From a checkpoint of a small transformer trained on Wikipedia: width 224.
Each number is 128 + 24 x the weight over its row's rms, rounded and kept within 0 to 255. Layers, rows and columns count from 0. Numbers have three digits each. The size before them is the row's rms in percent of the matrix's.

# layer 6 MLP gate, 640x224, rms 0.0718, rows 579-639, columns 0-55
106:128121100139153111115104119122137107161149106111128120133088122105116155154082162109121129076132086078141088111097154126115121143149113118123098148136126139144146134156
105:135095131090107122106153104161111080127132104091148149152108167112159150158145152159147120097077096143132137108112163133111121109114140150110129106108133111133135072167
089:169108097136169098127144133102103088113110119092131130096103136134073119135121128133098101143139111132132112117125121099151160151127135118114166094113160130136137091148
102:143127123151149144149163111113143122121153117106116112186091175119137115070146130115092152107152134123137115109167146108142114145117167109108148178097140136136150133112
101:125104107119128125121115125107100106122122147120109121105133143174155123154153090175169108106123116135131109114152128110124159130144150099105162134150134151130144125169
106:160149142129122106130130122109144127144145120129115145143087165091123130124119111120093117106148147158144140111125172146102130131172087110161129096161112138081144140124
103:136121105116129117074130082121159146199173146156083087104120133144151131119151120184125133131159151155120126161119154141145167153102132148131114133137133146114130104120
095:154112121103157110089168157115165110157149105139115136153102146132150098105151167121147092117128127134141112148131146137148144175115080112148109107070166116119150111118
109:094135115122118145110141122133122101127122127155134141116130123117148141161124148161165124109112165111102112112138168119146165140153193128126113119095143181201118138093
096:081100148135122161167096105145105128152148108153128127153131121135146131139107108128117137123137125115125116154147095108134113144122094100123160090127152171132108119131
098:134087115104135124109150115162152147203121110098126097131140139117151127079106118108160070100153119131116123137092108115147145157119123108125120127107116132093149120126
105:176131116124137130122164112156123141113108150116117136103118123130083109170152123090147119080123134137130132153111136164127126132168152132134143135182104145113153112134
100:138105109118144102114144116189125143175143167143104183149103185111099114148137099109146125093155159147135178125130137130125105153111119105117107174142139118122141075137
102:125133152122132091136126117132138128154128142143178147102152157099116129102078113113098139114144128130144120154137136100163103143128160149069150124155132130143147154157
099:120159170129128111102122181087141139142135148111090122170120129118119145139120097188097174103128130169147127122129077120148112153162136180114112136133106111125145151123
094:139140106149148091088153121123123131170158082122117112128161164121160121131122149086104133148149148166169116148124127156154121096141081118134116185133132149141146163129
098:095141129145099112095063107099139122181160171105093126087104158174155183117136149132155148117158121120175114121118141102146114142106108143139139123120134166125107144142
100:192137106117134126109131109148166096116137081106140118112169126131115154144123136137132105128139088118135139107160162073076141110126128120108110120168159168176117104098
102:098100129152117078149151165123122126149094136098112122100131111115127111127127155096086091126135135122154174141084105127156141164143112099136098154153191114131143078136
100:117097158116111150117145132101149138144087094122124116121168181117104137074136096107153121122117080164119094117123147130139126190113147148134161131150126175119158150131
101:096129141149087132166113113105132115113159154141154092159126187139147148113146100118102209112138129112147133137129110127163120169128139136172159144096074118136135148141
095:117106118081127114133138097132141116153123105151124149169150130114105188134127122111131165114135094086077144146121096113177139111116181151142132116118105140127151120126
098:137128119143133125115102131114145118152137135159100152104137130191126079139167150134141107119129141110166119135101112135103125156112127168140109140117146155138155120138
093:165110086135173173104156133113135116144137090165102107155148154145142118160077129121126126110124121144126137093129154153145137146096111066091112191085148094086145115143
096:143120124136140127074153124127143140116159121125106082120150161126146149171130075070122148109132105108161105118121129087117142138166133156179135094153152119117144137120
101:138149128121083057102120147102126167100141133160142165143098116082161110159096148094124101099127114155174162146121123153129091146142173164146097161103164103130151142145
101:170133099107114110077168118101172106133132148137116121160118107087143150103140159138142143100118169097117146129120127124124109157125126147102137170112091171104131116138
092:123137140145108150157123109111176150141104142158146122163135138139110133159137190179114139136085129106116111131119129109120111151080145111214151118117133100155126114150
097:119101096122153168094127098128119120113136172132135135104133181145129079149123127182116096114130113162132142140153104104154110145124138116112116130095117182131153139150
105:111085131107141113125119160128134128169141150138085114116070151140133082129157168147130149113115085091146134109142161127139139095112091116153130142116132110123152092111
095:126098093162107132101130130065117126097140142133123128094101146134141134129193141112128107109156120157158084119117165106100130111151116096149131159155106130142130153131
100:105090145149150164075136169105129089174092170144128152138104129166095129134122149166128112124137116142154133132135103113116145136154137113125142103120101154103151105152
098:123123139128115137117177140109106135119103123102113104151088149160150102144123076140166101135130174186137137153112114168107123117139169171172145149132115105103158136156
091:147141152083097136146155163163125115116093161142110114153121092115123109170101153128121101125153126119098125132118149091091119153116138115168122108157112160154142174126
106:159141130119115080146125111095150145161142126123136118072124145140164134140147088123074091134167059170124126134134158166138119144162145069092138123118154124131154081138
091:145115126111082099162131141117138134119144122165131114132125126096070096145125142120118070095132102112118135152152132103095143130148148161116158112097123083126162135153
098:150141107077126141146163094142146111133151128110160129147087119077133113136143129091124145088123130113147123117113122134111138151117124122130122131118220104094142094090
100:138121081108133132114129170137081138130175108137115134110125146114140115124124141088099112116142190122130127110158156091104122125114115131132141174151158113095134149111
099:140149130110139103112101097065147084125151067127116158121108176128107155126144147116146148105128108161120130141079108089165140131107129125098122114126119142133157155133
109:107144136104126156135148121121157152138150164131138083124126109121143081139114096150127081116136099180097150131100142134121105140119125160152149136114130083115148147160
096:125164109123130133141113160165098140182127149101157093153114104145142119165105113144130122093085144123135125134130170131153107140139179123094163124149102148129135059104
091:169106116152098136147144079088121083134203133175100120122126095134093137083132126100120142115144088130132123136157156116117163153161090112122125122093146131134141083124
103:146134133144145127133117084123076167190139094091140163085118154095135170129123134194118152140137124153116137121108117150122140105123098128149137175166142154144132142118
105:132113136102149129121168133138112135152154117123118115119076139130135165126153183151148106097122149129117107135150162119112130118145153149131121141096173139132142102121
095:078132166132152127113107127111099117126140111163165155137121143139147121166126097167153096140090120173096167119126101091131135150117130142179101127118134133096124122104
105:176103093131128122088174142155124132141130070147097145135112102085174104137152180147093140125158139137123172126112132103077163105110090116105146160110165156103170147128
113:104081104125124104115110114128137133159116111155126147152156139125122151137120083138153109087139111104103081101112137120109122134110119110145134118122131158149172081091
097:121107119146102131113130134169169127151123124126112154126066152112112116140099099131135144144115121170119150119129120100083085115120139131127128119130133109099143118118
102:086093123097100141133126168121097099143125129167134104122128172102105143109116116165151119097146091106137119116109128124132116127098138097113108145119111148152154097106
092:151158135161127140165170137135144126122152089127150094133120176119146125122108106168062153091125087186110148125138083118149126165114134134156097160101109118098114128115
092:108144113134108100094067098178098126088174140121159131128074149118110186132110095101115146125106148149120145139142156107113125122136139150121114140176148104145128112141
105:153106110129138131162131166099081125123092129129117127138097145117128151123120131123156091113086122160141113108141109098140105131156129105120108100147092134134149138097
101:159128052125130106107146139112191111121144122166097123148125133121139155093079135113107144102135138088147110131079132122131117093106109116136128170110131169191154111104
096:120120150109112140136133149182162175162130124135128125126130171106143121104109154154132140123120089098108130082172108133130149154139115103129110104127096197127150119177
103:134106125172130132124169137129155101099101134144127114106103147115104130079106118111099146135135100110147165120110132135194104091168141133168118135125131178163180100116
101:115108186124105119123118119105193136117164137136134124152103116157184131154103125169084139093109108129126113138142115070178089159124137143131163121104121130131150103138
094:129127119152108176159117111101129123125139142127095189156136122088121112152134123145131152101161124134118098106142141142124115153153105132089128147088176159115144175129
101:141090139099117118117139136124151156134124160132126098121122125135158156134138123151123092143182081135125159147179086117102181111195100151117142110158138097124158132119
098:107120116136115142121178151140145095163119127133084089147161123165156124155172129080106141115127166142176116139125162096134111133121119124130114169156166130152140126153
103:108115080140165141113139135108138119088151106122102125093147128096112060104142103110128129096080119114111077123142102152135147105116114151148135151138120153154133136117
105:156119114138125118125113118166153139161118114118130110126061128156163121100132151159136143114167154146149124114142137120103123125107104097133117121135122082132140120135
# layer 6 MLP up, 640x224, rms 0.0676, rows 579-639, columns 0-55
102:092117127137164149151100152083147124076103102167127112115137144146098145160120135118140108139142090095171109119139140148087111130158092097118107101135128096118127172153
098:098134142127126155162121108144123148149137148119116145118104110116138181137075116147169099136093127161142143125107125139129166116111139105156092137141104151091100155085
097:102137107082146140157153129112111107103076106091137137075134139111119101086133132107131140135130199160130122136115114092184136127113165132137142106136138163133118129141
103:127111113127140147161106141147108147162099151131151117153119118125104169117095113161113057128129132154105085114167136154119111147127147134110112119150116166103142135141
102:158107150120138096136151138144118122129140167148096158149142096108114208139137134105115155104141116133063140140128126146167117078168151144128100117078114162111132078145
104:120117105131141124129123133146124144152081141098105159117169141143115118120091077191145143151142130109110099130106127109113125105111106087118125153126139130116129123097
105:108148122125117184115111119113115144125118186139117135117072160161181108110132160130117116113140155138158160138116122145135141108146141108141094149162138159151109148125
096:099143164156097173105128145116109143127110168080144119102108135119151172115142093152131144096157087104100146097125156090117135094134148095178126116134069137145165136099
101:143149132102127135181147126070152143109131124113100112132151134098117112145101113125149103140110142120145170112108130141102117069136161118113136112129169132123137118084
101:162113156137128137122151114145135078112164138115116115159177123135116090088102175102144117135129124094110199179158123109134074163103129108134174140140150131123119097122
101:114109142104159135153115106120115157139120066127099105159113160122183165136117119122087133114121128137167130125111143066131125157114134123107118154150159079087138133090
101:118137108117133151144138118159121152152171133099131128154153177179165136098125125162111134135146163106123151126124120142174118114128117095103158117118139168115116113163
103:095110157094115077136141110134126148147127084153115158140138140109144153131148126161153121119145143132098128103072154139106148142101146124155122152127117162117108122139
100:098142119100143149102097121111143165132127141140149159104117113124103149122084067073121098133119111133134125134067134118137154175190098126173093092121118141084099133126
096:109122164133144138107133143145149146158127134120143134117136113140108120128114132138179174131134184100099107088092111126164182102113150154143103144116114144122123160081
099:089133138143127158087108167120126147149123078148102134122125172129144145088098119143106170150133118170145126115112128105111164112139112158160085107146102128146126126169
102:110110120102152131117127110119104101160126139145101139128161102120127108138146162116128126131132115113124092098153163084129136149134162162110089144108160110163145170096
100:160114110124099115109146114204121137098103140179154104132136114121160168134142150128156104131144166097165140126137099091139114154133138113113110138152132109123124130114
100:121160143135076122119108162137118153192124102182135143110123103165094131176140109111149112135107129110107118166083120136121140112099154164125154098121122162128123177111
107:123089122145118134097132136141195139153138131104160171151127143120127116111150128120160127115107135138124157105103144126093121092167134134118162140141115162103110128144
105:097173109118088131186118183124141090104121090110151140113162117102121091111102108100104116111152092125097118162119145170145118143149130152147078090111128142148144133099
102:154130153081142124130126152126115105129119090141061161089152122093119157125111137105117115115080118101083125164115147144131091160079113162123128098105136126121112146119
101:156137132139112118114130172124105127121118094102131124143099126132185087114147102101126133124146098127153120124099125198157119113092091086126118074113140180146139142113
101:115159103153145129160091171107145135099130160142127133129111144100130101132136140152087115102147136130148094098133052124146081144139069120134125088128093134109125146105
102:109119124121138128121191100126107133135134126112158144146135108132155113145129097124142182110145140156092087121104124108144134145148160111115150149158112131156136120098
095:175123151154117133103102146153117120136121114163143152130110127131099103114152191157141129151136137121142129119165164121168121160137156139149127123044100119136143112141
101:119102107127092103122102077183159127130131131122146130115105132131124101135118151145108163102138116125140083144123144087148109138119110118141118135191146103140151147129
092:129146158116110151092107141134117142127089121136154093106141125137125171152099151192147178117154159165136098132119188135110151145091136139183126123176091090135138129114
100:105122095113115116080119152148155127117156089120176130115115125099127107091145103155120112160128099183113100124104105137153139125143175128162135098095145113132116090131
103:133123115124120082142105126121085103098123097116157140114158167128105103094121085118101135156174093106116091158151130139149152179098143110110159116177104130123086122171
101:141135141143120126111180117116071112111136095147168122139125144120101148104085110146139134118141143158136147163130113083153115144108089137156154138123140154138147085143
105:175153144135122150134124134146105146129118082143127146153108140125124129115111132090151123120120190111168091121159171151092159160123127084177117189125145114138120119145
100:142157083088091092110114140128144148160121125138099124147094104100122130102124137076169080137111150140139159139135118136134080058106138134140172150129121112106122105169
093:148104131086133088110127138134135120097161160118104115121118153115100144117083115104142125103146161156120122104140141155140145124106125131162131121136126138097137207114
102:146142167111167097112110133165121163097088116145123113097155119130117099149134158129122129173121127114162107125124174086132146134119129107112128150130136186156134120124
106:129121139122148078122127113154174063117100120125091091143106110157148115157137140144077104143111082136170082124133158095151080137128083096099114128115134142139148094108
102:114147163131097130116117125121116147143134126117126138144115150127111109068102130132130151134116124130152156068096120135104094127120147139088110132168106131106134147074
100:166139126108141139152120159148126130097143129138137103104116108087103121151157150118105109143119163145157132173115143137100124164105127118144122146147143135109134130110
106:095145127110117104080126118128114097097132119141162166121137144139126162120146119115196143125164135112147152138135127133142137106114136098080144126145138133106145158117
099:146142122121133135112099111086138173148168099161117115163137099139117089133142144113134121134135111166118154093087138133122150040150125157111092129121137122147105162140
096:167107143129122126089077098103129113129115130169131166123113126126125184110100184120134148162168124091096103125085129120130138154095112125131090146094143103106117151148
096:152097117138099148086120082135171132128172110168106131112143102143098128075144118114131155151150113116078129139123136114093184123162080107139109168079106148109101124136
096:169148149144145140145134173157126113151149103117093132180151129121188107126150162111123155123117085119114149099143121103121088136128129112119163116150139138134113131117
108:107136148152069096126120134130120119122079126140132122133112133103116107167097126127137149124116122127102131130134106119133144127089091104137095133118079136129112136111
096:143145169132098098112098102126112130137109130100124149139121159107121140103164133149146121142097106104146144159156146126101099166107131129112104075086133124157138111091
104:086135148118128165156123119112100095103118096109136178163071106120116111119122082133112138137145171110122130139115162130122107114134135110163116130129069097154141139143
094:111086089157120132130134143114135117128106115113175135090120131094141093135091126142162163126129098105095159111112152103166124116126112152101099105105103133152123139136
102:130180084123111148145143103120117095120130115100107140060133132096143088127122109133118137110147125138158096160133127164124161136106160101150134112124094130098113123146
099:147125086145107120097158122124106108135143141115112123134161177116129143130128143127149122133095122166156112113076147131116099186121146163094089095131160141168109125125
101:102098103102101106145107095108148119148128124057084116098077114142125169073108126104164134091093119126132128125091154117120096122115163140138132124134158109135190123083
097:119153132154115114115142172132139171142092152137109132151156119117140113149130121115094149114150139155133146134105110128118117110146142096144137161108097087117129158161
104:148156113133142142126125075121120117196149110151105165147132143167086130126118160147137118141110171148087148115121094075137105140119161157161117132119155151156140148163
104:135090120123202145116137125119099117088116151152081098143119149123130114142104169124130094142096129116093136121181110105145119179123108094123163123147102106161122154144
096:170146124137114165128125138118121144104122101140131197147129133134079108125119149100128157136141140148109124139099166098128142142102114109098078148184161141087119166124
104:131102100091161115111142151118096116127111133130154164119119093094144123142159090133103128118100151086108144094140132107139166087166122137125138134152194169158091086145
097:150153082161092113152125120155101079136111127129125129098134122156076134088132150124144149134112128115083122116112171178101139149141095118146058117147104116123141095115
098:157136144131170142119149123166150097130142096149137119129102056144132159150140127202092163141114136121130163157111143150164128104179160133143140125143159135140128121157
104:095124133163100163143124118136182094144155122136137153146161151086171111154099124129099176121104110134175129129115119138154165149100132151133100149135141152084089100136
099:138153167122092133148111090151151123126152130157112089155129136166104081130121052125099147132157144117117072129111137113110147154132122125139110104148077143120134130146
098:144140133140139122123135063154098157152127139126163157139134103183118130124121144083146080159127128110104157122070134128106142104149071143133120084128121116134124147122
102:100164160147097116104114147150128143132140154109102116121161132149178134108133103127094144138129122125113115096125111063120108122138112101153083129139139074127103114080
# layer 6 MLP down (transposed), 640x224, rms 0.0683, rows 579-639, columns 0-55
104:098120154151118128178103137107085075087156159158121087165131150157087136119101152136121110160118082110118082128162122143084099132154120098131083077130102119138136150142
102:111173121131121117132140146098166140145147138158107179129132134141115150109058114128134124176119144130107130174162105113105156096137105143139141149091141150111118130099
094:090202117109120112117157075137126089145096126160118110112179135114135140157114136131160143147114153108123145136173130166095124106133083113132105164107119119108142117131
107:146127127163106103110131121136188071121116159117130080163121125106123103126128102120123148125134148144164118127159120097138112092109178116139096164161110126142160110146
104:155112114155143161114146113174097203158130171143174177088143104091137117115167144116158125151112155151100129146084092104130126149142126141125113121141148176126162152140
109:104128132145114158114119190132116124116124151137132084124115130114135118103150146132083121096109135113085127102127142153146135110090132119105144125131168122141105148180
102:127105078147188103138097131129085089041132116140154184143127130112088116143136149099126127173122119128135107184149138137166119125125120139156150106119112112170124163126
094:159113152138126093143099121124137121098149156111166153118113146130085119114121161129092170106127146144114112072129110111101106138107153159117080125115119166149130118149
104:119091131151126144128096142156091141141131134152161123165125099136134080135135145105138170109111161182129138083169139104137108104129133141136146132142136157112151175111
104:078147134103181181124154147154149126147135110138133182121120123153151137160109099138147138056143094104138132096155118131102095156155119124152147138125126138133139145124
100:127118135151116089139132162129093142149107152145144149099115131151158118126083111130081125155136098156163153092136137120119163111162168162108175108152113145133129132188
103:083107120139156145107173134123092106130114137109124131114144138127127163130151145128142135093141131101145141086113143158098150090128132125135142123157141140088115145142
104:101133127142101129112143102108123173113133104083104069129125135144129139099150159153119162097158143122125155110139140123132135111133151144130158161137099126135140106122
099:140145136116116119129128177120093140154115123105124073125146135111124166129155087088168099108158126082113122187116127132075140098111116131164128145141130080155097091076
101:140149120140153117133163130159140097106124092155124142112136120143144123122111140124099102206130126154113100138104094153135144109091125075140126117104133154119111153123
097:089137157132130150109174130122193118124108190145146146164106102131104085108123154150115144127150118131110107134134150107088127140138172129130132115150114118134113129142
100:149141125125150111147149090111119148175113108132087141110122122109190139129136155130122142100158127126131128142114107136126142101085099129119109168116129140132130135154
103:114132120110133126112137172112162131132133129146115129178125189139146132130136090155114113212115170125149150082134112131160067112121152139140129147100150130123121164166
102:162114140108148124126133155145161132129120171123118122114119110153116142122133103149082126103160156135147146136165120148145173132109117092131146153079142147113119195173
107:141146128115151160125133126159147086150138121099150137125105089158136158138130127105126146114135164151109079119151156143136155118159105158114122152141099140159119104128
106:135118144126126137112139136099144184137136167135122119125116166127166108172153159179094138191111125152116096154138121185122137103089106160109128126126103130122138150106
099:132130104093148122163144125159120111139151170134081101078111175115141132137156114144124147175110148123123153100125102169120102164122144105135143091117138136130128143134
101:129140158140116144142115126102103127130159131145150140107111152136122147152132128149105151146147129129114121125095130140131120150147125134143121137137151178080118092084
102:125125155127101125149146131114148065137123139126185129125113174140090106107135147105097126101109150109135092107137128095161096108157070162136100132116113100144119153094
099:168127103133165158109174135120095085160155138132105110143100131143097146147117128124125121185124124153126133137122170153118129150114183150166112131137129107153123151146
101:147167112176111169142156133126103107116133146093089147089135130159078099159142120181139118154163140112147105184133133124104155112166107108144128114122163133064128103106
104:128111099117114138071154141101151150140115169163142118124100101130131098154165166157143137099133168086150153133129108108154136132110136140097126191142105114132142128105
090:141114075098123113130102129134097122103162155122114156158105152141153077113133125114099126101114070122133153114122112157126087125147139171087108140143182157109132134133
103:149135149156161094159175142095138133111117140110107147125138149175130102122110119128110114116109159116173125086133112097088179125132137104139150158131102116110151099119
103:158119169120143145113119138135122139140114060136140105110105112120102057124151099127126154085162117153128130112083169127101117137120139172099104112152122150127116085137
095:177113079154180135090125164047120098115131168137092116095127129163135144143146116117126101115164085153159125123099136098130148138122108133154136136126149128143114147134
098:105117147137147140117148136114145062140141119128145119101154106144115164107089126140106082071114105128114126140117099098105138129105121111144099161130104126102114104104
101:183107116134141171119100116151095149108133113151135136133148125111116107143086159137095106191117125130147092122158159120127106136137121119161110117127102146095116118172
095:164103118123132144105111127099114155135142120136206124148134108149157101146158115175145099171147124132111115153117102117100119147172158166143120105125170138129145127119
105:127127159097062099172148137134127131085097069122172152155114091086141157116122148107128104161130117107154129086113145092129122121117147124132091093149136184105115104123
103:171115155091097109145130115128139138155131140123100118131126109151097153139186162140141081074101082140087142116152111161069113160132138151117141102114155113109113122146
100:116164090140132107134150118102144102111149158133121098088127167125127090118114149113176127095149138145121153103110121151095179161125116150123133110110106119140146150160
097:118102171122163158104114134136086126111108122171121102132147102143118106155146149133145148213137080155126159136125088078093141134137140104101116093141106148125137158140
099:128156145147133104130085139163139125132131136130127153156117106149139090136125092100115107164113144147150128179158114086111127128092155143123100129134106169136134145137
099:161106117134136121137137157123089123123118111131109157084169127161134128088105116076131107096137125185121096139122119152125104111101118092098095098123095147079121120098
091:141085124086169152121123138074123095097162139109120136118137121095166141114134096096142127125114115117118193164124114129119151108187115152185128114104150138138133135083
093:131123172149129153131118154175111153131111155128141065110147173124130137154155151170144150141144141157107127077156134133125166068094110134093144159125110142126087154161
100:151154121123099150135124127098131105163126114089149134132098136115136177152149095161134115088137130133123152148094122113104107075099113139116157086182104126100119145110
098:141114151137120138131124147092135133130121129122146137129151128111148104121151157139135128084139167137082111110183124097102103121115082146138146145124148115143084112071
096:114100107076119122114108126124187166095105120137141098148139100177131122126122121123110113107103154168133111122146156154129153101174142121109131139131135158128144155129
106:141128118115104151128139113199110148155121143154139122098132167142103159143116161112156112104076124124107155112104126130156166091107130121093130158125108151109128124109
101:143192147141183156140146127152139115122124133123131127172112159155165105111093147100133146181103098119137177102147108128116070128143146155127127093159127125120163139108
099:117113171110151111135124105167116140171136162076131132130125116120176099123155129142152136068136091099072101170123152126147155141157142118121140139132157149137135125156
103:101150122097114153132153095130156177092146154195120117148146142173165097118139088167131135166109134145149133138153110160128166124157156142125126141131137125114120095154
093:130125107163129145130121141110128100115138086142144132116106156129145144101097099158101166133148098138098140107108092114142141176104161126145126155108131118106148119142
095:141157114139109159134116119122122106177092123151141125135128142130129125139162137080165162091098119118115167152144131138152132148141124073146109136114104150135138126094
106:145146141114120165105109134128152105162160169108154128132112132097152121122162169152128114087142160103134101077095116110180105136135125089143116190113131117109114143123
105:151131130115113105130140087143090153095121129124156110125084161096121067157135137129139126120116115104146089100178111146134146139133144125105144148135116101128115129124
099:093119120146138130141114127108103158145123112185135116128149129103127149171123125064158102083117097132133153151120095145072113144129087153107138075119114137167142149116
107:109138097155112157129109183119121141135152160130122136070147124099124113146147110117108142026086125099112140154139126133105166122152097155110077135137132112158116125143
096:121121145113113124099144114091141127130190136113127142145079098107154183137128170135139126123107133128135097140144135116158129121145160162110131134111160129125131128111
099:104137151141045133098123133093095133130121112126129156143142125149117122132104133096117130091110130103149118120134158132093089131127108149126149062102140131135119129159
101:146114115138104109142125093136158142150134141090122121139145109117102110126074126162119112129156126126144129153141180121126127132081111069151097114116127194138143111114
096:162089120126162158170137080127124088089131152139136153106148133139129144143129117146154136173130136126160093094131125123139161135123132155125149160142127141101144125134
102:108078138089135138144128156159155117105093117123174143112141081135119109111137093120147153146106152116144129132138127122138120104142129120113173148095160117139119112060
104:119137140110114152136153120141149161137118118141156125140155131116111144147151103081174093078118123127110161134125130112141136139119183151137118081115132217119118151100